Part of a small language model's weights.
Size: 17 layers, width 192, 6 heads of 32, MLP 768 tanh GELU, vocabulary 929, 7.83M parameters.
Each number is 128 + 24 x the weight over its row's rms, rounded and kept within 0 to 255. Layers, rows and columns count from 0. The size above them is the row's rms in percent of the matrix's.

# layer 7 MLP up, 768x192, rms 0.0487, rows 540-575, columns 0-95
size [ 90 101  93 104 106 100 105 108 100 101 110 104  93 105 107 100 103  95 102  97  94  90 103 104 100  95  91 101 108  97 104  96 102 100 102  88]
[[109 179 145 123  97  65 123  77 128 149 129 105 127 163 137 118 157 155 115 108 136 158 115 141 147 126 116 112 122 127 132 100 172 126 102 135 124 175 108 203  95 123 125  89 162 135 127 140 151 117 117 145 109  98  88  93  95  88 120 154 146 112 113 111 134 126 127 148 169 121 108  79 144 144 129 142 126 126 125 132 123  98 101 129 127 153 114 122  87 122 105  99 150 170 105 105]
 [115  90 139  97 171 155 109 136 110 113 130 125 134 158 114 102 145  99 127 141 164 141 155 154 128 123 115 128 126 149 134 118 124 128 107 132 165 128 146  90 149 152  94 132 102 152  98 150 119 104 135  95 132 122 120 135 146 103 110 171 117 163  96 112 175 118  98 132  89 161 143 127 129 176 127 136 125 134 132 121 131 169  90 172 165 100 162 187 125  80  90 127 173  96 108 123]
 [ 96 108 152 154 115 110 113 141 148 175 153 149 108 177 181 158 114 112 152 148 114 159 124 148 138 116 155 108 138 126 143 128 128 106 115 147  85 144  87 126 121 140 145 154 147 130 148 137 138 135 132 121 126 173 138  91  87 129 121 153 185 128 138 163 170 102 132  88 155 216 138 141 112 112  59 137 115 123 127 141 126 137 123 158 113 154 112 139 129 120 183 111 100  70 119 133]
 [151  92 130 107 103  91 125 142 136  97 126 152 116 137 106 156 114 103 131 147  71 116 106 104 136 101 134 111 128 151 118 136 120 115 109  90 128 145 135  89  78 141 149 137 107 133 156 139 125 100 115 133 157 147 146 150 139 124 138 168 134 145 110 126 140 172 125 158 113 162 144 137  95 154  92 121 147 114 151 128 147 131 169 125 137 148 157 158 154 135 100 115  65 101 125 144]
 [140 126  87 124 106 120 155 179 151 118 142 147 135 185 140 124 153 125  85 133 120 160 132 113 165  91 153 134 130 159  91 145 135 189 118 114 152 125 128  97  98 128 126 119 132  75 114 117 165 113 111 113 130 104 132  72 106 134 122 121 146 127 152 135 142 157 100 112 140  90 150 117  94 125 141 118 175 109 113 122 128 150  92 146 116 110 134 109 122  97 138  91 133 140 125  92]
 [101 132 119 167 161 101 115 140  76 124 155 138 114 125 136  89 128 122 136 126 150 156  83 148 134 177 159  93 133 111 120 103 148 140 126 142 176 143 134 117 154 144 131 125 125 124  73 129 118 149 160 114 163 154 127 108 108 122  86 156 101 131 138 128 147 129 119 125 103  90 126  77 120 154 127 125  71  85 141 119 118 124 135 131 116 115 139 123  99 149 133 108 105 138 139 133]
 [173 138 146  82 144 198 129 115 151 112 127 123 132 136 128  89 129 124 119 106 164  76 148 145 102 140 152 113 141 137 160 112 130 114 117 127  77 118  85 128 150  99 127 141 158 145 127 141 149 160 145 115 115 139 118 141 118 135 108 120 121 103 116 122 143 139  93 112 119 118 133  91 110 100 125  98 148 127  99 112 136 107 148 115 153 131 127 145 170 134  92 101 105 113 121 111]
 [126 118 116 130 110 137  96 157 107 121 151 112 133 106 120 130 120 145 100 125 137 181 157 111 144 172 112 131 152 146 114 169 117 102 121 104 169 105 138 195 123 101 118 132 109 137 144 146 122 138 121 148 160  85 101 122 137 135 155  92 140 120 138 104 153 145 163 124 159 115 117 145 135 101 119  92 148 169 107 121 149 131 116  82 164 148  98  87  93 166 148 140  99 149 117 122]
 [144 106 169 123 169 146  96 111 125  99 138 116  84 120 146 125 148 109 110 154 149 164 118 141 104 128 133 116 100 105 137 134 110 118  90 150 120 109 108 107 126 143 121 116 128 186 137 131 128 162 118 139 146 115 129 141 103 128 184 118 122 153 113 136 122 166 120 101 112 151 124 106 139 121 131  76 142 121 136 130 139 136  96 134 147 114 136 116 192 129  99 117 138 134 124 159]
 [120 126 185 160 124 114 135 132 133 167 135 106 137 157 119  73 121  98 137  63 140 132 156 127 109 160 113 114  88 119 116 125 135 128 115  85 121 135 116 134 108 140 166 136 125  97 117 127 120 116  77  96  87 109 135 101 140 126 153 139 106 128  95 123 138 130 136 113 113 135 120  98 136 131 106 140 159 137 114 100  92  90 112 109 160 164 102 122 111 168 133  89 113 154 130 140]
 [138 153 110  94 116 132 127 110 132 157 122 120 154  95 143 134 104 142 114 151 128 140 151 108 116 142 116 125 117 184  68 137 146 176 108 145 140 115  90  91 101 117 126 181 141 111 149 138 121 120 114 135 116 147 137 107 134 116 121 124  91 168  98 126 134 112 134 123 107 123 121 159 135 119 131 127 146 133 142 126 132 117 132  93 119 146 148 129  99  93 133 146 146 152 110 103]
 [139 145  98 108 127 116 100 128 160 146 141 143 136 172 168 169 129 135 140 161 142  95 136 166 116 114 111  87 127 139 130 135 130 133 180 140 102 115 129 112  92 123 102 178  90 121 103  73 123 153 117 112  74 102 122 159 105  99 122 125 147 127 114 105 112 141 134  70 133 156 124 131 141 159 110 169 155 176 138 117 105 154 120 103 109 118 111 164 154 125 122 150  86 112 108 162]
 [ 61 136 101 116  99 120 147 103 127 107 118  88 122 153 129 107 122  92 136 134 128 149 138 170 190 196 119 134 159 150 165 111 145 116 123  96 113 146  89 122 121 141 158 163  92 129 122 139 138  94  77 105  92 133 131 116 138 123 139 145 107 142 106 139 138 129 124 125 128  76 163 150 105 112 132 174 174 131  87 133 167 106 115 123  85 149 141 102 140 119 113 145 120 165 135 178]
 [117 152 129  76 130 148 125 118 124 146 194  85 138 182 103 130 160 131 125 174 110 116 107 125 128 140 152 138 147 139 119 124 116 142 116 131 123  89 132 150 102 137 106 192 162 116 113  84 138 149 116  93 125 127  84 118 142 103 124  79 117 128 116 150 133 145  90 118 140 101 138 130 138 121 121 162 115 125 138 130 119 106 142 141 151 117 122 105 144 136 156  99 128  71 145 121]
 [136 115 167 113 137 109 144 101 150 126  95 127 138 131 149 126 129 121 104 151 128 114 121 141 103 132 148 149 134 128  79 172 155 132 101 139 133 146 103 130 145  73 124 124 116  92  88 156 149 146 116 134 112 131 157 105 153 109 129 114 106 192 136 178 138 133 100 144 157 110 112 135 137 104 126 110 135 148  91 132 136  88 132 138 135 150 120  83 153 130 100 130 121 171 164 163]
 [121 144 152 123 144 164 130 166 135 123 193 133 162 114  96 131 103 143 200 136 179 152 136 126 155  80 106 187 122 122  84 129 114 125 148 116 121 166 165 145 135 128 147  93 118  97 119 101 142 146 100 134 143 147 105 152  90  95 151 147  95 100 144 152 121 130 104 142 151 164 137 122 149 131 134 132 147 157 140 129 137 128 139 148 113 113 104 124 126 159 169 107 118 111 100 103]
 [147 140 142 116 139 118 153 127 104 113 134  81 128 128 126 136 124 121 155 122 115 129 173 123 109 176  92 153 159 147 157 175 135 125 155 111 140 144 177 136 149 134 164 116 102 160 100 162 125 137 170 151 131 139 166 123 145 130 169 138  97 115 123 126 124 137 123 122 106  98 102 133 139 121 145 133  93 157 129 116 141 126  94  79 185  85  94 101 150 173 160  98 130 115 123  86]
 [ 88  99 152  93 122  91 137 120 140 128 106 168 108  89  91 138 118 139 131 139 121 104 123 129  85 135 117 130 161 139 102 133 162 118 145  92  57 125 163 127 143 122 115 149 155 153 136 112 153 129 115 140 143 145 125 164 128 107 157 121 133 100 120 128 128 142 124 115 168 116 123 136 113 151 111 122 153 100 163 110 115 122 183 132 132 125 135 107 110 130 108 124 128 151 155 113]
 [135 115 147 125 155 109 137 172 125 158 129 161 148 155 125 178 121 110 144  97 130 128  94 108 169 133 114 162 120 126 143 110 118  74 146 151 136 108 111 142 142 109 157 145 123 130 148 116 119 161 153 125  99 123 120 164 150 148 135 174 144 163 115 139 156 131 107 146 149  87 104 152 140 125 152 144 128 147 112 152 105 119 106 129 106 151 117 150 167 141 121 184 126 197  72 144]
 [135 108 150 114 150 166 101 120 152 116 157 164 112 113  82 126 158 128 151 114 121 155 128 113 181 167 105 136 130 128 119 170 143 151  86 126 126 146 120 113 117 127 146 149 140 130 128 141 140 120  84 136 160 144 149  99 183 205 118  94 152 141 110 124 189 162 100  94 123 111 122 138 135 150 156 114 113  83 140 161 183 165  96 129 132 143 111  91 161 127 147 147 126 151 145 143]
 [115 170 141  94  98 118 175 129 106 158 150 132 112  76 140 120 116 116 116  91  94 143 115 137 133 169 123 124 152 138 124 126 122  87 145 157 131  93 136 170  94 110 106 149 128 133 112 150 122 150 131 156  70 122  78 125 112 143 139 115  99 128 126 150 135 152 134  93 100 113 124  99 137 106 152 105  76 116 114 101 126 148 121 133 120 140 145  55 116 109 119 128 114 174 150 123]
 [ 95 123 139 148 119 140 143  95 124 134 113 153 119 120 144  95  89 112 143 144 166 114 104 162  71 103 101 157 156  98 148 186 140 126 139 115 145 182 121 168 130 139 135 152 127 151 136 141 142  88 121 131 136 133 143 120 175 119 128  79 127 111 123 134 121 156 146 108 138 111 131 172 150 126 130  88 120 123 171  91 129 119 114 122 127 135 104 137 118 111 124 132 142 154 123 123]
 [171 120 159 133 160 159 128 127 115 147 140  66 123 159  78 166 126 114 113 127 142 123 130 149  92 139 122 100 138 155 134 178 158 140 139 141 160 112 139 156 114 115 102  99 124 125 154 138 113 149 148 142 116 133 158 138 101 107 152 140 123 117 147 119 143 166 132 119 117 141 110 111 128 137 186 156 160 105 120 123 141 115 140 136 167 143 164 173 128 139 137 116 117  64 123 169]
 [143 155 162 150 117 157 103 128 112 121 146  79 122 109 142 127 122 110 171  97  99 147 106 128 140 135 113 179 142 137 131 121 153 136 145 108 119 136 156 100 146 119  96 149 107 117 119 102 108 125  96 128 102 131 160 144 167 151 143 144 148 116 160  88 111 185 135 141 150  69 116 175 102 165 161 145 130  90 111 135 101 156 158 138 199 114 143 161 137 117 132 155 151 109 160 129]
 [129 129 154 115 126 151 101 145 130 122 148 135 140 143 137 157 166 125 152  89 129 140 111  95 116 136 156 109  90 100 107  86 121 146 117 135 102  87 180 129 178 124 135 164 127 127 137 125 125 145 165 136  85 122 122 109 152 119 111 107 113 112 143 104 140  71 118 135 139 137 117 107  95 150 129 140 119  80 142 111 145 128 152 113 150 181 135 119 150 138 154 118 127 150 147 152]
 [127 133 139 116 170  98  99 156 117 116 144 145  98 152 155 150 141 124 104  88 148  99 138  96 141 125 112 108  86 127 131 164 117 155 129 163 108 101 125 149 140 108 149 140 121  96 164 125 139  84 111 121 147 116 131 159 146 159  93 129 130 132 158 100 134 163 101 141 123 160 115 169 105 115 181 161 142 130 105 170 109 156 170 151 114 153 187 144 186 126 120 163 114  98 126 138]
 [152 101  97 124 103 179 141 136 154 156  89 112 143 115 154 103 145 135 149 138 141 106 134 162 110  70 137 124 164 106 129 109 168 177 134 132 123 167 101 147 140 136 135 143 118 130 151 122 116 128 157 116 126 135 148 125 166 102 108 117 120 134 119 113 144 177 157 106 136 143 151 151 105 172 127 128 107 134 134 146 125 102 120 183 175 120 161 115 155 166 126  95 141  75 133 129]
 [110 108 124 170  90 132 169 173 117 129 125 159 131 145 130 130 170 115 140  90 128  98 120 158 101 127 140 117 180 117 116 114 117  66 115  85 135 153 122 166 166 105 141 108 109 174 181 157 160 107 142  91 141 169 123 178 157 159 159 139 133 166 131 125 116 114 114 132 132 152 139 135 157 117 165 110 142  92 146 112 120  71 100 133 156 133 107 166  77 144 130 125 112 146 138 111]
 [132  99 153  92 115 122 109 137 158 120 137  76 126 108 129 156 136 100 103  98 167 134 124 112 124  95 136  98 140 109  96 116 123 141 140 137  68 165 160 113 149 142 105 111  97  94 140 130 169 125 125 159 128 129 131 137 132 102 168 176 139 170 174 162 118 156  86 129 149 101  95 151 152 119 122 146  86 142 101 153 134  75 158  89 157 107 164 111 101 126 145 152 145 143 113 113]
 [181 170 122 142 120 140 140 166 113 158 117 115 104 105 136 149 140 164 126 105 134  97 129 156 160 122 112 126 157  83 119 115  92 129 138 134 135 122 150 145 149 101 158 130 128 136 135 110 144 166 166 121 132 113 171 127 103 115 129 109 114 106 117 155 173 127 136 134 115 167 122 125 144 145 131 136 126 144 130 131 116 114 160 141  93 117 149 135 157  72 134 114 102  84 160 123]
 [117 162 170 152 117 124 118  95 110 137 114 160  70 142 128 136 141 133 162 143 140 136 171 143 114 187 117 106 150 122 109 160 128 114  89 148 125 162 115 171 125 187 127 141 150 120 116 196 123 176 116 123 165 153 137 164 145 129 146 156 141 168 123 116 139 146 147 132  83 109 126 162 151 109  85 125 127 113  73 127 122 135 141 182 146 127 127 129 145  86 131 145 164 110 140 119]
 [135 146 101 135 125 172 162 145 172 126 124  99  96 129 161 106 111  73 103 105 177 119 137 146 106 147 104 157 100 116  97 110 111 180 132 140 169 113 167 139 136 138 127 127  93 119 180 120 124 136 151 140 179 157 124 137 128 119 118  96 134 164 126 107  91 115 124 119 120  92 155 163 111 141 124 167 137 167 127 175 108 127 128 137 155 144 103 121 163  82 107 117 135  90 149 108]
 [157 122 103 139 101 157 132 150 109 128 130 175  95 133 141 171 135 144 112 109 144 147 146 137 119 141 120 171 142 124 114 104 110 150 134 146 143 136 117 129 122 104 159 102 139 167 146 102 125 142 160 112 127 150 128 136 134 161 141 125 130 123 122 146  66 148 111 143 130 157 137 170 173 135 145 117 153 105 134 129 113 169 181 116 133 135 166  75 133 150 178 110 138 121 160 100]
 [153  78 129 122 100 135 156 147 166  82 156 148 135 179 162 116 175 107 124 155 140 110 147 114 107 145 131  89 126 155 109  76  96 123 139 125 123 149 131 127 121 160 120  85 100  91 130 117 148 139 134 115 147 104 137 160 112 161 123 131 140 171 102 133 155 176 137 119 124 112  97 163  95 104 125 106 106 118 144  97 142 143 117 106 111 141 128 156 141 152 145 155 111 194  82  72]
 [129 137  75  94 128 145 150 177 154 147  79 110 163 135  84 134  97 114 137 132 100 121 165 110 116 152 118 119  90 145 127 138  99 136 160 175 107 161 139 144 125 154 111  78 122 126 132  89 106 139 181 123 103 142 120 124 153 134 133 112 115 134 132 153 152 151  78 161 152  94 123 101 135 133 130 129 142 126 124 117 174 123 105 122 130 126 114 100 130 148  88 174 124 121 147  97]
 [152 113 103 121  93 104 167 116 174 153 124 131 152 142 144 122  94 171 169 142 159 153 120 136 131  88  94 122 152 170 111 161 134  95  89 119 123 136 101 109 186 148 149 117 100 107 131 114 117 127 114 134 121 133 103 149 126 137 137 154 119 105 132 114 126 117 127 138 126 145 100 147 130 188 151 133 144  90 118  87 132 121 139 141 152 105  92 153 127 153 168 148 153 155  95  98]]
# layer 7 MLP down (transposed), 768x192, rms 0.0488, rows 540-575, columns 0-95
size [ 88 104  97 106 114  96  89 109 101  97 110 101  95 110 107 103 108  78 107 103  94  87  95 109  96  94  83 100 100  87 111  96  93 106 105  92]
[[105  90 101 100 139 116 144 146 124 139 138 152 117  95 128 163 113  95 151 122 160  96 149 147 129 111 156 131 117 137 114 132 123 173 159 141 148 131 135  47 154 121 166 161 101 157 151  93 118 133 145 141 180 162 148 143 173 135  88 115  95 125 162 130 124 122  98 119  74 130 163 144 104 124 121 142 134 109 137 118 134 128 115 145  66  97 125 121 145 116 152 137 146 113 150  91]
 [171 161 123 163 154 126 142 114 135 159 120 124 125 113 199 124 114 139 136 157 122  92 127  76 139  98 171 151  90 146 130 105 159 132 115 124 116 106 138 141 138 106 129 167 117 152 143  93 128 152 140 135 107 141 137  85 159 131 141 115 106 124 138 118 127 103 159 108 135 124 113 132 124  97 166 170 132 164 166 149 140 125 154 132 127 182 115 169 158 141 162 114  91 118 122 165]
 [ 92 135 130  96 127 175  96  76 102  91 142 154 131 102 105 121 123  93 122 154 105 106  95 159  91 113 134 170 140 148 117 114  92 167 124 141 101 193 138 136 132 158 126 147 108 144 107 115 105 115 127 154 146 123 116 143 180 115 130 104 101 135 127  89 138 132 170 163 104 132 102 109 156 144  94 145 123 139 136 121 100  94 110 136 117 145  99 154 138 118 154  92 102 177 129 149]
 [137 130 114 129 142 124 145 106 120 173  96 105 110 123  91  85 164 124 141 133 120 138 143  86 145 102 127 106  98  70 158 112 128 100 137 119  52 114 133 141 126 112 149 125 182  89 126 163 100 124 145  86  94 112 111 164 138 165 111 155 120 133 170 145 137 138 133 149 128 143 150 126 138 130 173 136 101 110 123 148 122 107 102  84 126 134 120 100 136 148 119 119 104 140 145 142]
 [158 108 140 116 120 144  76  92 114 131 145  95 169 114 103 104 156 143 106 112 132 113  84 160 132 125 147 124 107 124 106 131 117 125 125 177 106  91 113 139 121 128  82 171 120 114 150 155 122 124 111 126 156 131 127 122 131 127 156 129 101 121 132 158 147 102  87 137 153 110 144  76  87 135 194 140 132 185 122 141 201 159 164 159 118 147 108 136 112 118 109 138  92 176 124 119]
 [147 140 112 107 101 122 143 109 115 136 134  76 139 132  91 125 127 119  78 122 128 143 124 114 147 114 122 106 113 124 140 108 151  96 102 141 160 164 118 106 166  92 119 130 139 117  82 120 167 123 114 112 147 132 142 154 120 168 130 147 144 144 138 161 106  87 125 135 111 111 143 131 103  90 109 130 169 137  99 123  79  97 101 126 126 149 109 177 106 150 143 103 161 132 113 105]
 [109 116 115 192 146  97 137 131 101 113 132 139 142 131 136 137 144 129 148 132 130 168 134 136 141 141 141 143 137  98 117 149 112  99 170 125 188 134 166 139  87 118 200 125  98 147 115  63 108  88 145 117 155 166 103 151 104 143 140  82 110 107 113 148  90  97 123 111 137 135 102 144 148 182 113 128 118 157 132 127 120 141 142 148 114  75 108 140 101 131 103 103 152 127 136 101]
 [ 96 123 180 148  73 108 133  98 142 161  78 158 146 152 114 149 146 127 119 114 116 102 144 126 157 173 189 159 131 133  92 179 131 119 131  91 168 100 115 132 154 142 126 136 149 113 122 117  96 108 151 131 132 141 129 124 102 129 135 103 117 123 170 101 125 119 136 162 110 141 128 124 136 122 138 122 110 117 124 158 130 128 134 155 132 147  84 130 122 137 104 124 114 153 134  98]
 [118 149 160 106 149 139 154 150 147  95 107 126 126 165  80 132 180 158 151 124 127 128  91 122 117 113 115 137 143  75 133 129 123 125 175 124 134 121 131 104  95 108 162 106 135 118 133  72 139 139  88 113 119 145 104 155 134 116 124 150 144 155 134 122 135 137 143 157  96 139 169 159 139 184 161 116 122 115 119 137 169 118 140 167 133 136 124 142 112 105 111 136 134 107 165 161]
 [117 136 107 126 143 150 126 167 145 136 103 159  99 147 130 137 126 148  76 103 110 128  76 158 174  63 142 129 143 138 122 124 126  81 180 130 117  85 147 112 142  79 135 125 111 163  76 120 112 126  97  93 116 118 100 118 122 127  96 145 132 125 148 161 110 103 155 163 103 116 147 162  97 163 147 154 134 104 118 148 109 131 113 159 152 148 156 122 136 131 130 125 125 122 135 100]
 [141 158 111 134 149 110 133  93 167 113 124 158 120 107 138 190 126 146 141 122 104 100  92 164 149 170 131 157 135  87 132 151 129 142 142 126 124 131 112 142  55 120 124 128 130 140 101 152 162  89 161 126 135 125  81 148  94 117 125 166 100 147 154 105 103 137 157 109 128 160 147 149 114 133 101 130 127 147 144 105 149 106 100 156  66 148 136 127  92 141 133 168 129 151 114 115]
 [143 116 142 146 125 128 169 141 103 134 149  86 120  95 154  96 108 153 118 168 135 168 112 140 118 141  71 135 128 146 126 150 153 101 115 105  93  98 158 160 120 136 137 159 109 103 113 116 129 111 121 123 143 168  98 122 123  91 117 127 126 135 158 154 139 118 121 147 139 105 142 138 170 142 142 114  91 110  71  76  91 113 123 134 151 113 176 158 132 144 143 121  85 159  81 107]
 [169 104 136  96 127 151 128 170 102 138 171 152 155 126  96 114 160 154 117 123 130  78 112 154 122 126 143 106 123 141 130 118  90 124 156 143 129 122 143 131 132 113  75 128 156 133 147 111 155 177 121 130 126 139 135 130 128 123 140 105 107 117 176  97 161 128 192 128 116 154 137 114 180 135 146 126 138  89 164 109  98 124  99 130 156 124 131 130 166 126 170  90 136 106 135  93]
 [160 130 116 141 143 123 115 141 112 165 143 115 144 170 138 110 152 160  84 105 153 129 159 148 117 129 140 137 164 110 123 151 169  93 134 121  83 124 152 137 141 165 123 167 114  98 167 134 112 131 133 132 144 129 122 110 122 141 128 140 132 180 117 142 154 131 161  86 129 113 107 112 137 136  88 112 135 118 123 137 159 153 169 115 172  81 102 135 137 110 137 105 170 121 163 143]
 [ 98 105 154 104 131 117 153 142 137 120 149 159  99 108 138 125 129 116 124 146 102 170 152 141 130 134 104 129 116 112 120  85 111 133 153 140 121 142 122 152 124  97 126 128 109 145  90 120 120 120 121 122 140  96 154 144  88 118 155 132 155 120 138  92  92 119 178 149 150 142 164  95 122 166 140 145 110 159 118 134 112 101  74 131 152 143  98 107 121  88 153  99  99 119 137 104]
 [ 64 148  65 109 116 125 113 140 138 154 151 133 113 158 106 114 127 148 114 134 110 140 119 140 151 138 150 124 121 100 179 103 126 141 130 139 132  89  71 103 112 134 121 118 154 112  92 133 134 175 182  84 111 129 121 121 137 135 139 139 146 166  79 115  97 148 152 160  94 109 166 122 136  97  91 114 188 100 130 122 136 105 149  85 132 131 157 137 128 142 129 103 120 102 183 108]
 [ 93 118 138 120 132  98 138 114 154 103 160  84 143 133 160 127 115  76 141 118 127 105  95 122 107 137 144 162 130 142 164 143 121 146 140  98 124 159 166 115 110 132  99 128 158 169 158 105 157 148 177 133 109 191 151 113 118 185 122 168 101 108 156 170 118  96 159  78 109  99 107  91 136 128 104 138 127 171 118 161 138 123 148 128 163  81 115 112 118 106 102 142 153 145 109 135]
 [147 107 175 142 108  96 108 163 119 107 124 115 120 159 145 122 135 112 144  98  81 164 149 152 168  92 157 151 129 133 124 119 101 131 150 115 144  71 126 156 132 139 136 166 146 160 127 146 146  92 161 124 134 136 113  86 135 159 144  76 146 154  96 161 133 126 146 102 122 165  97 120 118 100 204 126 108 128 129 121 146 113 126 116 138 101 128 160 153 103 103 152 142 129  96 153]
 [150 144 121 121 126 118 165 129 135 130 157 123 125 119 121 103 140 190 128 126  97 113 146  89 121 129 129  97 120 179 178 110 107 163 131 137 137  93  74 135 173  91 125 128 111  89 113 121  97 150 145 107 148 138 125 160  70 145 127 127 135 124 162 166 160 151 114 153  97 149 143 137 150 103 158 117 108 170 131 120 117 155 133 147 105 127 100  96 161 162  90 146 132 160 129 193]
 [111 108 111 108 132  72 127 165 106 148 161 134 121 109 146 135 149 134 138 162 130 153 110  86 143 128 114 149 122  97 103 151 134 143 164  96  94 160 139 119 136 108  76 123 126 105 107 105  97 115 185 100 118 139 100 142 119 137 153 131 138 124 138 161 139 134 140 124  88 147 156 120 176 145 112 131  94 163 119 148 123  84 138  82 191 122 115 110 174 110 129 158 145  96 139 107]
 [154 163 176 141 109 132  72 114 146 145 127  82 167 118 115 122 143 117  92 126  97 117 160 121 160 107 119 175 131 128 118  99 141 144 142 109 143 116  91 129 143  90 147 118  98  94  97 100 139 182 135 112 150 132 123 116 154 149 148  92 166 113 112 117 123 124 112 139 131 107 143 142 130 136 121 140 165 141 129 139 122 116 120 157 112  51  90 192 125 108 173 142 149 122 124 131]
 [135 141 129 132 172 144 102 130 121  95 126 116 157 139 115 103 135 140 138 115 129 144 109 145 172 121 159  76 116 134 119 127 167 120 117 112  90  92  95  79 219 149  91 112 115 131 139  68 152 113 167 145 102 144 138  89  83 149 133 139 148 120 152 137 145 165 112 115 118 138 134 102 127 153  86 133  85 138 135 102 162 117 114 125 147 111 160  96 142 161 126 124  82 100 143 136]
 [127 161 137 153 174 137 148  73 161 143 151 125 127 124 135 137 148 118 117 131 106 135 148 115 102 138 130 155 146 133 150 106  74 140 139  95 114 110 168 155 126 135  77 152 150 173 167 116 113 109 149 106 131 136 126 173 161 136 143 107 120 168 109 134 109  85 139 101 119 123 125 183 154 146 110 130 112 104 138 148 111 117 133 183  99 136 100 146 125 152 140 121 120 120 100 131]
 [104 170 157 115 119 125 119 136 141  90 135 112 112 154 154 110 126 113 168 103 138 110 136 102 143 118  81 123 107 158 105 137 128 103 125 111 117 131 153 113 118 120  79  78 161 151  91 163 125 149 129 123 121 112 125 151 104 164 143 126  78  61 129 118 126 130  68 141 134 129 129  99 132 147 117 110 102 105 137  94 119 144 150 153 139 161 151  94 100 160 134 132 118 135 104 136]
 [119 124 151 130 133 112 172 113 128 117 114 106 108 154 133  73 116 129  84 111 123 121 110 140 128 152 126 139 199 126 109 138 110  83 131 117 145 149 125 133 100 117 133 125 135 121 130 115 127 131 157 129 184 164 121 126 120 104 157 109 139  92  84 137 102 126 105 103 109 141 122 130 136 114 131  81 148 151  84 132 154 102 147 142 109 159 102 169 104 154  91 133 119 126 138 122]
 [145 127 146 129 109  89 137 102 127 117 156 170 125  79 160 139 129 137 134 106 153 101 117 116 133 112 130 163 112  88 103 144 125 140 107 125 137  92 157 128 129 116 103 102 135 126 134 117 115 123 171 176 126 163 124 136  92 152 160  73 129  97 132 128 131 116 121 105  75 133  82 125 179 141 130 117 117 117 156 135 167  53 110 142 144 142 126 113  80 137 165 165 139 128 127  83]
 [128 123 163 116 127 138 126  73 193 123 122 100 138 141 164 152 120 119 133 154 156 149 120 116 165  93 105 134  98 139 116 127 119 181 123 157 153 109 134 110 112 137 156 120 167 156 119 169 137 126 158 162 134 137 110 108 143 148 137 146 128 122 100 132 128 164  59 131 137 125 118 122 113  94 137 108 139  82 127 121 141 108 112  91 127 111  91 154  87 139 109 145 147 178 118 130]
 [149 112 142 140 167 141 117  97 115 164 127 101 150  83 119 152 137 136  99 136 158  47 124 138 109 138 163 105 125 126 167 152 146 149 155 129 125 118 165 116 138 127 127 124 115 131 130 121 135 143 163  88 132 101 118  82 110 121 125 159 148 134 105  96 107 158 107 101 121 184 134  87 153 114 110 158 124 100 144 183  66  88 143 102 108 107 152 142 111 111 102 125 153 153 133 146]
 [131 151 104 122 115 144 151 106 106 155  81 158  94 140  98 107 170 133 135 122 109  91  95 123  77 171 139 150 139 150 136 157 156  97 139 111 127 104 109 129 138 156 140 123 139 172 130 123  97 106  98 126 144 113 137 103 138 139 104 132 108 145 131 159 131 116 126 125 134  99 106 114  89 127 113 100 141 114 150 110  95 148 128 151 126 152 139 136 117 141  95 107  94 120 157 167]
 [ 99 117 150 130 112 107  99 111 117  97 108 103 147 138 135 104 104 126 128 125 117 134 107 104 104 164 149 161 144 157 139 125 148 106 134  92 142 108 110 142 129 103 126 131 115 124  92 138  84  89 139 136 151 173  61 136 150 108 152 148 176 117 113 159  90 107 166 143 189  83 125 115 127  89  88 129 131 139 102 117 144 111 110 145 163 121 109 158  99 168 147  92 120  88 109 114]
 [116 122 107 106 119 113 157  97 107 113 160 113 151 149 163 121 127 118 156 140 125 110 121 143 113 149 131 108 109 123 141 135 129 113 167 154 156 104 124 135 125 113 104  99 119  99 141 128 160  76 149 134 134  60  80 159 139 106 143 118  98 138 129 140 122 111 107 146 162  88 164 107  97  77 119 151  76 120 151 107 105 127 104 133 125 118 123 179 124 153 107 152 137 126 141 146]
 [119 131 155 114 149 152 167 115 121 174 137 129 157 186 156 129 109  99 153 141 102 108 122 123 146 159 137 145 136 129 137 108 146 141 137 120 133  71 120 146 149 151 104 123 110 103  95 109 160 118 131 157 181 122 150 148 148 139 135 141 159 122 105 152 134 127 135 112 164 145 124 154 135  86  93 135 162  87 134 102 164 107  89  90 143 117 129 103 101 165 158 159 101 156 120 154]
 [120 118 103 113 159 131 145 121 148 154 112 151 186 159 125 149 169  88 137 111 149  99  99 140 161 136 113 108 135 200 126 157 119  85 122  89 123 122 172 120 173 140 137 162 113  76 107 170 101 126 110 149 146 143 112  99 165 126  52 111 111  94 133 131 158 117 167 110 110 156 114 109 133 145 126 124  79 131 132 135 134 120  98 125 127 125 103 130 117 126 104 107 114 115 118 116]
 [100 136  99 116 107 125 103 136 125  79 144 184 134 114 119 156 143 129 139 105 115 122 126 123 111 110 143 101  89  99 142 116 121 113 123  94  88 137 126 130 142 123 159 119 116 157 155 131 151 118 167  62 147 100  98 145 135 127 100  91 144 127 139  78 136 129 132 141 161 116 106 140 114 147 155 115 127 128 119 183 109 125  94  88 115 131 105 134 175 136 117 129 121 123 175 111]
 [136 103  84 101 139 160 143 117 110 119 129 145 127 116 117 152 163 132  96 132 106 147  95 141 117 143 126  77 119 140  98 123 120  93 116 154  78 116 156 113 119 126 112 117 160  86 138 158 132 182 111 112 115 148 159 163 159 109  94 126 149 130 146  80 108  93 163 139 131 165 108 179 134 110 154 125  68 127  78 156 109  93 106  83 130 114 123 127 137 108 139 141 142 158 111 123]
 [146 115 176 118 137 131 182 130 155 156 112  74 112 128 130 107 125 147 123 140  92 151 135 160 143 147 133 138 129 126 116 161 134 117 145 110 158 111 137 107 147 126 136 157 145 170 153 127  92 150 108  99 144 114 138 159 149 135 156 127 130 146  87 139 112 147 152 132 143 114 120 144 113  98 142 135 103 107 163 119 118 140 136 163 134 169 155 106 155 110 139 133 121 112 145  83]]